{
  "head_dim": 32,
  "tie_embeddings": true,
  "decay_fraction": 1.0,
  "decay_shape": "pow",
  "train_tokens": 146900000
}
Each number is 128 + 24 x the weight over its row's rms, rounded and kept within 0 to 255. Layers, rows and columns count from 0. Numbers have three digits each. The size before them is the row's rms in percent of the matrix's.

# layer 4 attention query, 96x96, rms 0.0531, rows 77-95, columns 0-47
070:102150139111106171135102133132138135146135107130092123170117146109111107150111122138145143161167156091152173140134096148110131154178141130158122
066:152165136139139112112126139116114113110177122149119114152124119146143088160110122151115117108148140116100134125134154120135182153144139116133161
061:138175107099129133136103138162110148129141146128116106120087154151139089126129134140128101122129127079115113144100123146145167205114110107127160
073:145142138115124132127139121115129131176132134144153085117112117147115081094150120149103103101132140118120142110120096054149103132146121108142153
062:082161115150143097136090093134099166108120125111171132115134134142136107121128073145126128127134127171179135120104118139114152140141110116174138
056:123088156104112205190153114085112125150124099158150127100113143118140140095156133160081085102157177135142136110108111116117140072119146122130123
058:167158104140096153119148125102098140149080166146102131133104107141111124097134104098166137143080108140135116114149158134136105142095123138158142
063:159133125124127112115128147143107101126117161099101119114078151165166162136086146148142107121106075162109055077109164132127148120133096148161154
064:115121123139109161145154119161115141107112132141123115131112150169060139124130116139171095083115111126141135124103127094149088125148130080150091
063:133133123072125087133110168107117111162101138135098156142148094140158093103184136152109145157111117141128153137157152103112115117109116118158161
067:143148143129135138142123131152110095145122100185160098139159102142124084161111149153144052144137135079129154116123127093150118109146118113177138
059:121158109123114110125139172087110151094155153121104142095165177141105128117115099101128134108112135114158135100069124117192143129088152098095132
072:111165128127144126131086092143132119115109158132149145087138134128146133129122177075107188111134097114142102151077120133144130113133107150112109
073:139156120146131086121136126091102141155135089134134128131120077127112141184150139132114115139108162112141155132111113127122169163110135150121150
065:184119141146099080116114078098127141104138148088105091163157127139115116120156093118112134141129116137143147134186154143150110143166114127101115
073:081117116185129130170134095108098115120119134146132114125167064144131104144132122141140167142112104099140140116149132130131147111169144156121097
066:086118156098160118135132110144103084117118156104096134130129157171106139161167172176092121110115112128126117112115104110161114146162142154121122
058:149112148105102115122116117078057123159133076118122098112159157120137107120158108122141102138143187125132111114146121138104138166144117136131121
064:128118117124120158120148133046099128116103122160128118139121103113132132142101113143129157140130095124122118141094138145151120163150157167143094
# layer 4 attention key, 96x96, rms 0.0527, rows 77-95, columns 0-47
076:102146128100120166112103096113127152153113103114104148194119164113143086115128106128137136177162157072159151152138112168113156146158153158149105
073:137157124155110148147131126112126122123129106161138125140104123132173119153094137173126105127154142111078124106119138127124190156145151109136142
062:136175138126103166124129149155126136140139144110128115122101154115125085173135153119116095150153135106117116107074111146103160146140148125170123
079:128184137104121122137144136148120116138124114130116128140145137157126108115144138164088075086119116088152110102141107092156100169123130113133159
067:102159111167140112128085099138092171109089123105123147123104159151155146135141108138126141135107159148186134136098125121103139175141124139179144
062:102117102078102154119148109125131105165166094116162128164162136080136091076147114178109114102109167074130132133082133127135130117123131095113111
057:157137143118098115106167138139125122162103168146116129134135098132124091131141098104135134124102093123130103108146159133144112091124121103137105
073:147101119109112142123175107166112135134109148100121112116115139149154174157102164150146106095131074153103091093113138139094122116127105152131164
062:161100118148163149113178122176101112098089130149128118131145152149076107138119129145147114081100097144132107162127141079141072117147117111144135
059:118109153102115121132105153100145134150104165156093115127128070152149098123191108135100148163137128122107148106134126108136109120133123126143157
068:121158133108130104137104094142085089149128070190118062171157096156115108123098139162132077124127135090130142139162118118175156114141109119177139
060:141139109124106132127208157156161151134132140126123150100161189121098105110112129073140117106076144148161129123092149118174128112097138087113124
073:118169133089136135131090107202112121151145120100141124113135162144130116135127150085087170124100128089134126168113115126136135126116114144116089
079:135164094113126119094131086120098156165148101135125111126120109119128151144135137158110129179132161116112146166092111126118155162109148156170149
072:170126140150109100126106107108132164102161125101149142191154135112117138157145107099111112167126136118163134121190162130104102118157152137148117
087:112104104166151102153104115121092112107105123104118154133159087160120120127142107130132151145147116147130164125155125122144158103184157145145117
079:125113115123130124154169116116094114120116132101108133161135155119115136170133168170111123144125095141100109103118134105105120142122121196116141
059:122117125138081118131112106077095139152133071120133126203138129074130143120161101126163109133129165108150124132136154163099129134114157130112119
074:139104109090100161086153101114126130170122118163127143155151118093125137110126104144130143150123105089143134151119142127126129141156132187110075
# layer 4 attention value, 96x96, rms 0.0519, rows 64-95, columns 0-47
073:104130153127136139153117082143124148128135087130127150099153132117100089134130114125148133100139119125130123173072112154110116133128165108138140
066:100177152158151123126121119159137113141117130087122110095112198160144097077105166132108093149107122090118114106148162135153151114109158138132160
074:128134115144108085134137065113109156113159115153133124133161152128156115107125165141169132110116116149167118158138132157118140164139138146124111
073:117145137118150129136123094142105131108135161139100114107151104129125106139122154156115166105150160114106141118126137170142119139136119153129104
068:143137129117126108083168137150156122111161147130119160145130173105168140134108146154105132138132112155105166120155198109144119134120154125109145
069:114107117155099155163116138128156106147092087107138115131154139138132136082127099168042146141138103123150119097115138090133139100124107069142123
066:110129157139160151135114110127087140118149127137134127136150141120099154101156131108123156153143167137112081160130141157135172146175156136118110
072:147138119126090066164139146099131116150158120154123129133145129098114067124138100115106148109098159136110124117154123122131150111133138128094128
069:133120116135100136174135133162153145128132090142105134149116126139109170127128118146137101143118147166097116132130120058132099131129141141152103
060:148087131119107087149139146115107086121118111126105141136131135123087117152098124124112148156173172106128119123125156168160131130152111156149120
067:152062135105122160084120164109083099137140118114104183108142140131134092142106085129128135145134125136094131125108086113144160152166137104124159
071:108128138116138138109132129104142134167162153156123132124158083117103111122072110109138163155124124117131151108160126124085154139154148103124105
070:140144124114135123140134133120091117141160138123150108162110147125123143103169106134129119083070122145130174135120157182120165170164119118072121
061:150086123161155152118176165127104106142096169114161126115139120134131123145123145114105180123095114188141127171103115116127163117103132127147135
072:124127131164164095141131138171108106144145107137160146178114067138126084096133139064130122107147108138162115151126078119153135138161146146139136
067:110166155108140116133136110158133148153149142182102138137106134138103118079097137108120119162144140164163139155108142114153097112086110106116115
060:134112124102106119125194108170117148098115129121132186113160155137135086157101106164103122151136154128086114112094135129119103138137116092149124
067:114114149136115121160092083141123124125140090126108109175088123106131140152175115167098152181152152076121127147176114125171125096115095113141169
069:124135106170111130122098116155170125109157150095083109168120128079144135166108119120119131126062177150126120086108095112141084168127172114099130
066:108125113151148125163136180151116150182137119146131108145138109100125137124134160132108126148139067104137152091144114111112104061132157128143119
069:129145095125094098134107102094154162133130108176137073106107121126122138115072131122160124141111120093121115144130123122134126092186131096123125
070:107125119163114100146152133128150117114107124110151123111112123148112120127120090134110108117097116157160170124124090165105125126151153177140154
073:110121121107120168196122185172132139106115129128129125126133158136137141131134117117154139139152143107110167136104125049129150142094127119123153
062:141088096144120125135146167093097151138121116112106131144093133164114138118146108062127144116115130171103148112096169134133130127090148099160150
070:150145109136128058126117147142133118141144139161134096133096120111136116113110153126132145139116173115150135155126125159125073137105127089164098
066:116106138124130114134096091168147120103112101127121122130129141106130184083105150094181151097145116120138085139197095167125089131145112117094171
068:161123129130157122134109105145108116132137083107084127097097152116131155175079100137123132164125096137138151135143144118205129128137117166120141
071:101189142145105151088153100113138123101180167132138113116120137114121112126095180138141102171133157100111179148140108133159161088135140145101121
067:090143094084153154155182115124098087129163132097109120123093174133117155163103164126107129122109142121156140100119128130136154117108140141104136
064:140148162188090127142136170099119107134151099171104081171181124146142122154124158137115126130114109130155109121116118151123140123139100148133130
066:121106104094105116176159165125083145095143132103149121141115151164133113115097117107142102132104087088118131090112118146174093120157118123161120
068:150132140102144138132134061144127101154149111108095119109095131140125102090125125144132138143090108090114105154077115112128117121090157133149120
# layer 4 attention output (transposed), 96x96, rms 0.0654, rows 64-95, columns 0-47
097:139131129105139134084104151118103105115092155136149109108123095156105149145122120152121113121083112141124100093135140102157116109153090156112115
087:143131138116142100116139106068116151137150116111143139124141097101154162123173094129146152137139139088151148163164140149112090163126123155106065
090:125126161103141144075122160180168113139098141093133154058116120127099166134115127107117126126126119120111137124153105151120120155122114134122141
099:168148131156097160132112142172124136184120103114139094099134159133121111136138131122147122147086100171128123139148111125116123151112147082103137
100:139173154145126146131121072126128147163104076131157092132108082146100101142136109101123125108137154069166137131146106159097159161125095134143120
091:117132101131193126112130133135120113114143157167115131162140102102147120126120149130203128127116131109081126159136135149142094108124169163109148
094:169120083118082118117139133150117145124123145134143131121131113106124123090107138141138075121106137088104142110129108114145113154060098120150160
095:129158151145171143123079116143080134171119128096144130133093135132194134135117175142121097130167103120132127150087128160100161160131152116152172
086:147098109146201151116140136098124120123133162080105127168139132108145118121172084106119133135120134076111150137093171152136163107137137138097123
082:145130142136137157119125073143125126123143136126198119142095146112188131124138144131123079141128135152112089140141121129111123114135149093118143
089:138134146138100103125141089146141108116107164124170079125132115156121156092114175112110166077130116149139121138123144151105161093133097126160112
090:111186097095138086086121145097084127122163117138126137118118178136171157108165143138117113093118143130137103134093150115160133142112114174139143
081:126134132104100131102125099159122161122093128121093154120121069142092093115078140116097139135166119130129115144158095110156141143091153114168165
089:172133140110115092115101092117146120135130110116113145143144121136073139077160127129137078143151173116120178116130126150154133119158116120107123
084:156121092094096137110149146099130190136123143110096096158129166131147109144152155171117130141154122120115117113115103143116116131131145119068142
087:135106101154115138165070176081116130143109097097139143111123086123144136155162116169111123089145101129072139112130082137072150131132133151143136
083:143092132151131113139112127104122111119140107151144051116110078114105160122106177098150175110142120185127105137155124109154149100126159124124163
098:129133105143139163125124156134174161114153158153132126093100155118129139118099124089113149074127079150133114125089092154079125159112121108095104
089:146125124113147130154149140105062106155126112165172113140127103164119103129122145156131131119133079095124124172149160117118186134096081161138107
082:157123129101155129110087121094138121140132152122129119155143177139139114154128075097144094092127161153127102151123144156135103164109075134133115
091:101116137141156127135118125138156125137121142093138168137128096101143108139137140092131178113155102145135110088110090152102126142073120156115131
087:105097150087135129070130126153112120134107123114119141144136132111122159108143155129135142152119126132092125144119162095139115139101095135101104
101:171123076155116090096141151085117141141134145119072138167080098102141162131131114120116113158137118158129145125139181159121123113148144142131126
083:101149144101124120097135096102112086100154106127115132164118116138110124112106139165121126110157138085141131165179108102148149115192152154130123
106:136110137110141187128099112127091130079094093077149110126150143153121116129120137147110102150141076130066116107160104109107133139137142149098132
092:132151117090139118099132163108122150119164146118108105102148111136117068122143153168091136126114114071126147114131104113152104161079129114148124
084:113130151144143147080093150112167099122134153125157127146168126098161095080178091106138116104130173080154134125121114153085128143134116129152100
085:168090121134106085177117162161126096173090096122106117146123177130120142136136132128125147106124068167156083129118152130133115162106135147140107
090:168088139178103131129088164132155125099111091161121137119130102148101153113162127115125138121144130143111167155163157133122094127149138134173121
080:157119104093135135132128097168160156128122154127147151122092114153113118084165120090098151145154139116113128159160119097143105122143172107114120
094:124125104156138068111139057102109113136129136140112142152156140073152122126156135132114150152121163147113111162155138113099161124124130159124140
088:079116138157083088107079147143126135140131162117154104068167139115139143130141119119154129097154113120105133091160129148108126135160120093111108
# layer 4 MLP up, 384x96, rms 0.0757, rows 0-89, columns 0-47
106:133125130147129124143130096088163129108090076138170123160101128150112137134142149123155159124079084132121127116121156123158111133132139093100130
094:116125128114128126168115142126132143108081117151147055144125156173132128094138130140128167132121144150121117104090113101083130099098117171156165
117:068104162135107138148117105111109139157119150139140126150062152121127161179124127133156131159154144135118122133107152150140110115134151135113169
099:125096130182140129128117127116133151110130128163161142141130123130167136132106144132137126129155126105096097175129131136116144104129121158114118
102:071127063112145143171104092093123140157127106120133136132137123157110124162115158133181137148106156129117131130145114104148148145152142139100148
105:113076121138137128163130160115148144123118074157104114099090150120140134119083136142119148113125132100097154102142117125098159099173111142143136
109:128153112106132099126126069102095126107120131127116122159112123114117112094135129130101120109171127118081127124136084180152134115139119135157135
110:130127133143126160061135113146165114163128150125138099169125142158107150173078148138081148107124154104105125163127108155123153139093100086108149
100:151156124093165117119165147168114141116100137123155155119110118170104115118105123113113115150120087138131131118105120135145193132138099114139056
109:138132084131160130121107110100093167123151125168175124155130090103097134148104140146176099081138152114129157116125103088104164119142148096086136
104:148123153180102132105102123135129127133129108126123126175134135140143133112120147055131130121145120064111132129113130158169151111138101117102144
098:165120153134106108135173125153118135089107132147094122128117120147153117111098103105088152145093164112136110145138133171067159081125147100086135
105:118153141131132185139115117126123132122123096152170099122123130125143140102133092131095127101123157098111129101174137112164149136126127170132160
094:144135119117154140143107128122081188108112082159163114127090111096105123110115138116159120147135132139122157122157156111156111144095105176109120
102:095142050120140084130137110130140149108088088136141133088119117165112129114122123122110129114124096169118133112125152128089123107160097126125132
127:127148187111105130095137169120126102140156093135152118130103108151093120087077154170129162140141104159105118133123092116155130096156111109107129
101:159080142117148177129131152109131108075090097122101138154116134098126142118133169083126115089158156156160118092122126109140145174129152124112136
093:172108152135141157127131169094150171118088142104156161130108137102075138130116135129117121150132124113097158159092133129122098089130092116158154
106:158117144122113130114166119129142154094073129191122108189173136130069139125125151123152171120115166172142149081119124094121140138114106065118150
106:130127151152101131122154149109151176118122135140156130126102137127083147152117186154140152115131135168108120162141117116135174138143130148140169
113:164139163178117105132117116132152155118077119163134093141134111119138146115123133106113150145158143144133146131129139167144148102089144134091131
091:113140062130135119107117136114119124148126150117093133146118144150147161103153171125163102129152154125176179116129088103119154102152118138144133
097:143133135142151151145153117121112182152082139143123144134121108148157143119097079087139135121140116131084145145118096126127139126136131073124097
077:121103120138111157091143118120140116090111121134142125130165147162171136089149162063124164147123142141108137087142134123115142127123097128162201
096:112140135136172118154151163118159153092114143143120146157113107111118149116133175141080100147116149164091167152122125128105159107096122119159104
105:135155133138107123159113160108148154105155132091169150140112125093121148161109112133131141118134174116131144131172130122095080113123184138113120
095:179111099138126105180087086151131091173137119124138126153103149108102141162106136145085151123103182084122155135121127115104152095106130165115117
119:117107145102103177133065081103112159143123127169130124136122160158139145128134118098132132136102099138124148117155159139118136105134168138147122
112:115138110116124112096150150146126100101159105140139136141124107146095147114096170131138148128146104085130170151093058139159105117138136127101128
109:111127120089131142123066134083132142127121111145175141146092131120137130110094143118113161122141169134149142103144123169121121102136118137126102
104:121182097149146132162118146091132118118103165156165125123118138149119131156146139101114198094105148119103129102143146126139151165144156105122148
097:135140107139155180141103156134141148147154119112091157106112112161122118103172155109134098116093149120110134100112098143121121121115116144159113
092:126116110130181158137143144127157115130115082082140119134113134123161115090131146106105109127182154127143113099150073097115117131107178127138158
113:137138182146134113137124115137140099131114117139122143118104157142144150141135136144120112103166174105144152057114139115101087143163120118098187
104:104135112163105161142104154105112134146120149139107098138110104129104125133126146144137170143131098181159097143126145119112116089127082125146126
090:144106128128115169169142115148089199138156117126131097111094068197101117112127117108124125144134110075130143124110118112138126129139110108116116
084:081111140138115153112100145118145135142071129127145168117112114113105114106134132072106177103132146144146132087107104082109112151142084126167110
092:123102109141100116145079149153158148099131130139153127168119139130114150171115157087082153128149129152133135084164144141106145148128161113137122
119:105100125140103112148155081167132174149134139157129091111112115107137105147093135103107144093128163118109142117144134117103134092103115184118118
105:076110131119148097155120101142111104144126164153169108134148100157134111143150139116103149145165145130163112160102137114140150089126120081153144
096:096116144131148130139130108104115141123170148133102086094108159122152109136102114153104100095110130107123130079146134129179117148155127148081108
104:140104150146132167098149099101111149137176135142138151135120144120164099087147130145091163103105146122117118115143078107112124113206153167138134
087:190132153126147116155106128089123105169130151172117136159139156164127149143133158144118188185183121112133115127169106152136105109110130096128121
110:080111094093152132143124099115115128136098137151127111124104091133141131145107107131133130138129171145114126132136117130102126102134151102115178
103:130090151145094121101127113114160148159157148126196127113172093150108158152097114109150119124107134102107151128076079156123150094155167110141136
090:116128178145118147146151113124145120100140121113123142117103116137146124144167083088095140150180093119158089170125136118125148138140118109131078
092:075146135130115134081079119135101127070118151160137157148161122167132136182158122137085140135127146119180077122110128128176128158122159124134149
095:133105130121131148147170117158143110121165178110111130154091104138122099167148141139079132177109145123126159121128136143136125167132145142145122
097:067110132169115132108121138108130137126105154158147099134121107135077122154136195148142125190154133137141086131123114120136161133166152099117071
095:152133126174083135131099141147157122169134156145121173105100082148154157125125105137122159091127113126122159136091141136109122131098099130130123
089:109128155115118129129082099124131126120171111152162165109081129123158150185151151154126077111129116132150104148122148115149121146110112171105130
100:111104071109127132133132145125143173121177162140155141142132173109135136090119141128143117135150137158117089112173137113100099106107166131155120
108:140093086109157107085159166096132183120104106141131144096102144131131110100134150130138129136114131158153138126105103124105128107129098161110127
121:105129133135119095173119079099106140133127120142104092151163135166075135151131120116157124101145113080104081127084104122100099092111164149134165
097:127159109104111137112161090077163143144110138150119115107129131141143131122138141103093186144137152150142131160107121148092119117079115116108143
096:108128149136152143159104156093111098125140145129135143167132115115150119107141178091085123107139107143130118085139114141144146096141168162151139
089:097146145121117130166140154158153115134153129150128126149074129123122106168133086114101131104095109136128147125082154166119155169156072109149092
093:151107162151143121119157123104107142139152101127129154164175158175111145093106145088117154079092125140082155104141128123124151102155121100171085
102:116149121155126147096146127098109155113083137132138143106117134174116203161105121143151159099131147172111131133158116139130112134087132087147143
087:135116089101120159076115162092138125125127125126166145159120091141162131155091120143188130139155120118154105076132121096119119101152081119116136
106:104106107169145143076151118128152159140123126078141145196102083124110122121092129112124134108178105147162130126138111108106174152144116133096145
102:150128099146109096112156134076117139159088129139164096156110131119091147159127159114111091155151204127093152152121112107134183121116090147115139
089:142137155107098113146141103137123164164140162109179163151102163127120114114107110134125108131082118119137161107141115121102147134162123094147159
103:128156133106154123132109157138115141150091138171147125143082080150127120136162088146115073158139124191145131138136144102135158164141078128112118
118:096148119128076115126072107102077130123157114107137164161108115134136143134121117156146125105086121146130170115154093128155140138120156101076132
098:081110128135120128159102080108118153129134149143133135132127104116130131151137138149122158090176125131121139115154138155151121143095124098166092
090:137130090165121116146143095126173130090141111128144100131101104133163158110169117103083130147130130152138111063130096185128147107074085135132102
117:140175148140166093166141129079123163104113145107156159121105120136095172169116107149148106110121112171120164118122107134159118124124117094123129
111:127168136130140151134121120120105174114139117147143181154123125109171115120133110107141149143143131101087096078141119118100141102140086159163149
095:126112139182160132185165088120139135087112159187117112144140092097120144130109114119130167183129102154058128138156125108123111121108115127137121
096:152124075130139135132115101106101110156140166122110110105133114106102130120100192119092118112153137156136082090153105099146150105100147170115124
095:117141128141125160120115114135155170134189159118138101143135163141128199166100123134060089136162128104117101118128101129161174115110127103176129
100:144110132081143141105107123140169103117139122155114104123154122161102180138086103120058140107104119142121107145122095085126113096120145147083172
103:121127136107124135151089103100125149141105107104119160113130111165107134159136115178175109130073122126132154111084146166176118107095137126148158
098:126115146078147142127142118120153116137105121097156103176091158151119154147107104124124161146095103115115161161149142166143110065103147098152150
097:098145108140146104147127086084082162117108160120140150152108120126123115087111105143098156130128135085108094144117128175090103089112134128096143
093:170128150097148133190121138114162150123142140109151129119104147072140130162137042109102105144151113121141128157128137112153116131075126085103088
111:158114160125108133112157118130136126132115161149135133141109122105124155115167106141090078140165157146101100096150122101114108103103108100109139
099:130103094138088159082134129113157145170135144138086105157127133108123162140117120113140132144118121156090168139114088120092146168110110107112138
095:142133100157137193104102101135114124124119149115136113097107121120121147138126174127117126070117115127090155172086148123147118152149102162114157
097:100124107135119101143117089134136128152120153112165134135095126124118154205093121106154096156134125079130124095119136144125096112100155126149145
095:145098100138142164131145152107161118110094124129155169088139103093124174129102124133147185064165098132142132147126119086126111117165145150134125
108:094138131164142131125132090087181161113126103138169132139137096130132102111120097121094107129142152135088158099149125108141117124132119111158147
104:158121139135130132124090115093115090137097099160109106107155120163110162142116117109119119134128121131116119154084092162129179143111119110121098
112:108169123179136144135150084095141147155141173113134173088132123153103194162094134113126123091096171124138134144085100106140137119123122140125113
091:183143166108143142085152108084106133112118165090145120113113155171122097149107121104121201118150137103119204149123075117136137110115120120144136
090:105159146166143168153144135149141116144118132138136146101141077106107139161131118095098113130149115116090115097118101127143150118165121147136132
099:124156120137148160132104144104104133089131093169151139160151177142140123116142116151092167076138134117129111106143124075138166102152120170112134
090:130141113131144138102106133162126129137125100102170167135113077114124122126109135091115121105093167087125130133150146142104119148114097145090170
113:135153082105121111142121110119113121120106148158182148145133128111080148146077099076070143164142113160130155124134132132141097130097128153101124
# layer 4 MLP down (transposed), 384x96, rms 0.0758, rows 0-89, columns 0-47
117:145130142140121138156105108122100083159158166099159122118138163084162154165121114126111129129165128110108142150141136111117125149104124097154146
097:127134129131083151132136137137125103121145126079128118112108103111139118140100174155135126188157188147106165144165158141172117130142126120115100
111:136144114139126141122113157130149138094151165133122158150181144124119163124148093098100143108100114143179134120192121119106138164118093125151147
091:095136142140100149132082145135133108127122147158137135113130159135101112130111125111107119099120155152163133108165139152177102109100105106116153
086:125126132128145128117133135176101160121107117119096122122116133106151123111156096117125105105073115118132127152158120132078120141125151161183158
101:105137101121124157111152134161136108130044138088108100141109105151137170104164094089118121103151105135158121144118162093123102138137123139125101
104:122071103167123166104121114125143101120141132081153144106121136085126134136128096187107144138106133112107120158128183122092106110126133145122129
105:150127154075106139179152174137125125127110111142104098109180137134093111122149131143130101086096111162146101076105145151127098152139133133131125
111:137105144121119074158131119139133071150105136174093140172098159153145117139156098126164140124153141118101167100129151172125097129063081100143164
101:131136109133142106132123148141125122151168148160127171116163131127073108141111146124149176129123142158112115093121119102116141165135119145108131
092:166143173111108127123126162117101114136131117170094120083135111131127133109157085116097157119085135168141117134133132077131175140116162158153103
097:115208096140128122131122094158105124148106087115151135156175125092129168103092149121128127130127143105104119106102112114114125145145091128081122
112:109129125104125119177141146164121142160061099121128134096114154090177130114123089144177133117085145139105113166133184153145121157095125148114117
098:145071134118122109154132133138099097169123121100147114111141133128110152111160135129114116108167149064128141167081116126122110103105146125125126
111:113165115183123063167131122162143133158076104124105125147136160115135108143112119116181108118111109079126116164134146111155118107176145113133143
117:104086121088131124114127114132104146113131136132113165124086149141116136119165152146148157116111160065137089104163134129141131107127115119141148
095:084144114120110123146107146164128139112147128143098152136142149190138154118151191154134134113173098127095164141074126135154133106173124099161094
104:152145121140144110115168102149105124166065132113108128133121132132121113085136057138149120137098146123132119128070116124123134108127106130116115
094:121146139154130122185116159129118141144159126093148120085147096134140115113130136145134120155118096075130134185114109162152129110124220134132110
092:128107128138075093133129152149112103097141115110122191130112146136132110137151114131121126122166145147151052114091124139125131100106182149151123
124:082112142170118140161151110129100112095082126109119146105160139140157114099148134151163148137109136124098117158133106093122140151076136147174125
066:176107131100135157152132138142106147115133134137171140146142094129088108126139087129134117148125132105074119159153144119112104122141178123103137
091:150138128139109102107090104114153095121133102125159115134143120101141101123166126133137152128123169134137108140130179113121158148113140160088164
096:166141132098124062137157098135126145166108130117125113115126097129151138164159129155111123178128170122187125100101142139151109119134137109114145
102:086105114154078112129107121138103100160117101174136101136119100109116153093142085129132128089090150144126081136122166133133146167192137119109129
110:174089138166137116117143122149119097145099097125125129160157140164135095080156145108169129132087137122066128117115094152141132149143085145139155
086:113106124139090123090120122118151087116116161151106102145136179122102078107122158134131138129118154110098142145154149128142177153144083116116148
105:132104122159146135133158076139101115123104105136135136139147118119104135116150146174153116125118168128080110115109127182153119099127109179120139
105:174112115123142086131145122142169106166100136117103105112067130136126134168164141135142116105139126124114060112140167093145126097197106106137154
102:124161132146149142096130176176120167166135147162131125116151141123103171151117117137112132114175211108136117102161115153110135127166125148169115
098:127097104107127118081128152136141100119094135111110132156137127089128155148152102118165089169096140134169146155148121127140126132139104086120100
104:163100141144119132113132132120119152111109140140071116134110132159120124127138120109095177114147122176127103124146150093083127148136151135165140
096:105131149095101120115114155138115119166086147145137169118150114131147138156130126129125161110073118160114145157157197121112126140140121132157120
095:088119100130119154142148095109150136111128130170100138139102110126109131146114101073122139138117098117134116110175121148096113147121125171118081
109:211102152158108090128150115129096106122158103163105156099160119114201102122107126155110138106114148132146159122105119158130135146115149121151138
087:109108110144110115085119153124115134121164099094126110145113163110162175118118107123163159099117147105148168109146125128109124129123152135127169
078:155113095091113140078145162144075119132164145105142083164113075149166170116125145128137173135150147092128149128106126136136106113120130138136145
081:101119127114178079096162112102087088099124123088104078103148102130124069105136100120119123133110149119179147117120086123126099126138097125142142
118:125112094153111112077107125125129146152122120129157098114140121190165161126074134130089106139111131140133165120115149126129165137107130143136103
101:143129136120125119107138116174137114133116096135153151135161120166112161132092127147121152137125151143085118111164144140148128094107125147156091
076:114108114119138114102104126146122156163136108110150076155120121114169127103126117119121082139132128124118153124087111133114110107136126141090141
097:105121151135110117155099158153137120165119086164155090097098143147093139138106128101147138136066119176142175116122147135102093134170130133127109
090:146099111130128137136143134101114133099144120164089147139158152144182157110162098111112148101110127167153137076118120177179117158143095096144164
122:149177133147113090140125195105139095117147143134185174140119140132157110128139134133091184116124108168136093074137135144141121128122129132117113
100:140124102114161152119132134146112127111105120167114132173096153106097121119162132115152157144186112118090071112163168090122147168155107121128149
075:126107118113136152121099122119085116133128119112129077132125113145101138145137100113118136161126101081094162140154134137139113127176123132121109
097:133134113046103137159128170153115162127126104084130141118161106148129101124117109160127125113114105144098113143108152163151123140170127122151144
087:093157149142096099140101098140082131132127149084131119137104130131123114138109124140147094150144137137154119108091117149136114168156146107155129
117:180120114157111139121125112159104142118142151144123144108173160130169120134179133142134140089168115142127138118147111077132151140153116143143170
071:116120127102122079098103077124128152107113100129108113113124107131114120078118123131126138136142135109112124075127102132110130146112128125132095
110:111133117117096068139133162116116151152104146087089110148131092122166152115146171107111111124114110140121118103145116152158110133142185116090116
075:144128090120156128113129122127115186147157125101127118133149133132152155111139171141122088143156157128119134121079118135142143123137172149099136
111:099126102135156142102117116098161161136137068138152142124140100093144118130110153101085095138172147142169121123137119101109121090186145141107149
106:102108130160119102169076106138129141146164109150113152113135114118119114128137146113136109136145131116128116103140099112087113087154104154130113
078:126125132085136153118134149116101127113133110136102089095136089166133126134146113130117111140120154093099186105137085136120090077157119142110171
138:122140146150114134083113116109151104174149136135077097152138105086130129121098185110137114094141125146148106118129119131143170138149147160127141
075:103091100091151147091152122129142108159151138155136108123128152087136120111104140171166169099122140136126154088131066142123117087117158104115130
109:124144137129165057177169150152143134180082134108128119111066079093158130124115141143121141137102120147127098134140090129091132166098112106130117
117:104124112125129161067146131150158153126185129118156166140115129105093096118148135119124148132130106139163144072100115150103125107111104104116160
113:116109147118120094096151139117114129118130157123136168130138114098139108097131130132158157127127119147121086114130137145128146133152115118147130
127:116125138123138138094082133101154117132140083114092157120112171123141093165134103147109125108175136103109107070134169126157118159150079119148148
079:142182133116137112128143123169102165143097111124100103139165105163107148117121128124126119124166112131115138087108113158159118154140137169101093
087:107166121127143146124078121092093132111146128121107117121122100135151144139093109116092108170169149139084113115094142111123161128088187129107119
116:135128086178101105165090150129124132101128109185111100086170154146094077111124141131108149082111115165131124098149106118114152176126144111135137
116:136104101192136150130159075125160104153125146098132139141157140156140107112104171132130129157152144137109104164099126122122128126138133163143162
112:146181122148126137126132126129138115145089155146104151126152131140156108100155107171103131090166163126124086104140138135129125138121137134134150
105:135114123076111117101159141163183138157115165123133124138127109126103138130157130181109135096094099103127120137180137138150114113148070126117138
129:096143148166123127126139089144154121121127116110141164142155121067155129126148141134099170099115134149160088100154157146102148138140094130136121
135:120106133099092124119123116136148117118128130132119104092127122177088151149149181140107105128157113152143143107113155154176137137167157088113125
093:109132141127111113106108129091149151105144092063146153093116107103110106122118093133134125100096143084154095155182108163095119151127111152116125
093:072153105128126141114140082126098110127119145095109110135114150154145099118081142128154138157132133119119165154100154177141095140146117098129105
098:131136105111121154157124117144129135154107081110126131171116139107151106142143122073172100125113139125152119149117153154171084159144125096137115
112:172147143145138170083163093141129106132077143091125142126145117160162150091117118086097143120175135122142120090136152137105150140125140147121135
104:144182140094153109150132113150101133117132128150133143097146130078120130147118113128128129174131101092096144159153180164135125144119108170142081
088:149155099192145143154128127114133125153138133125105139125127142096109110091155151134133120123141149119147098138109104092150149145122117160110063
120:093120100107107140132159141154083107132118119098163118156086150072147148098158114134090139137121129118124127176100057163145155085117170125136121
068:163132152123089139145110108100148161111171132152136143159122139142074120122114121135104182101172120144121139131134089131123150117120128107116121
121:106144138109139147140081135149151113160079107128102102123127154138135075131115092125165148127114127121167125097142094134124142181149118083121101
095:190082119101089100132113145120083157128155119113136126154156114165143082115138098140131110133127167108134155109093123127098104126076131131117127
091:111145162112106115103134172126109159143135094105130101144155138168171176146122101151102133179111111150134108129126147121076126121139162115132117
096:151113139139135119140112165153104134154104112173113122186159112113152136139154148124128154145118156183167153120092131135127103129154106132096080
078:130124122100107136123113116126057128132120130168086135135172114138128096103168158121132132144125127125108159131105127157134138095125168157130140
101:108117138166160092147162107128132132133158142113092112137119121125174150139104163128169094103154121139163120120113105129126081131150085154113135
095:091119130097100114164119136116145172145159149152178135153097070123118085162102142142156123175126157136144174141085124119109136120163125123097112
113:138156133121100127150166154141161118122154140162123139146156126099129111095127135132136159151155083142098136118135136079095138176142139144109084
118:121102115191125107087097130187134118160141114124144168138117116128144122093095089187166098153114112149172113119102126104138090102097171166129115
090:108109157120152135113122173163157161128114129078117124159104177142129079121098117110159139145128104162116135161136127134116098127117155087161113
101:141141122145136135118136142139145132117101180105142148129150119116108084159124103065136152184104113155148180128114120124113086155122127079115138
075:164110146108135124137135136150092158180116117151124121159141121155169153132154126151072116142154156120103162122086124140108127118133152139138171
119:152128101136104149152170175144121104119111117130087124080128130095145062119165124124110100144129109145117121157099134119145082134165121122160113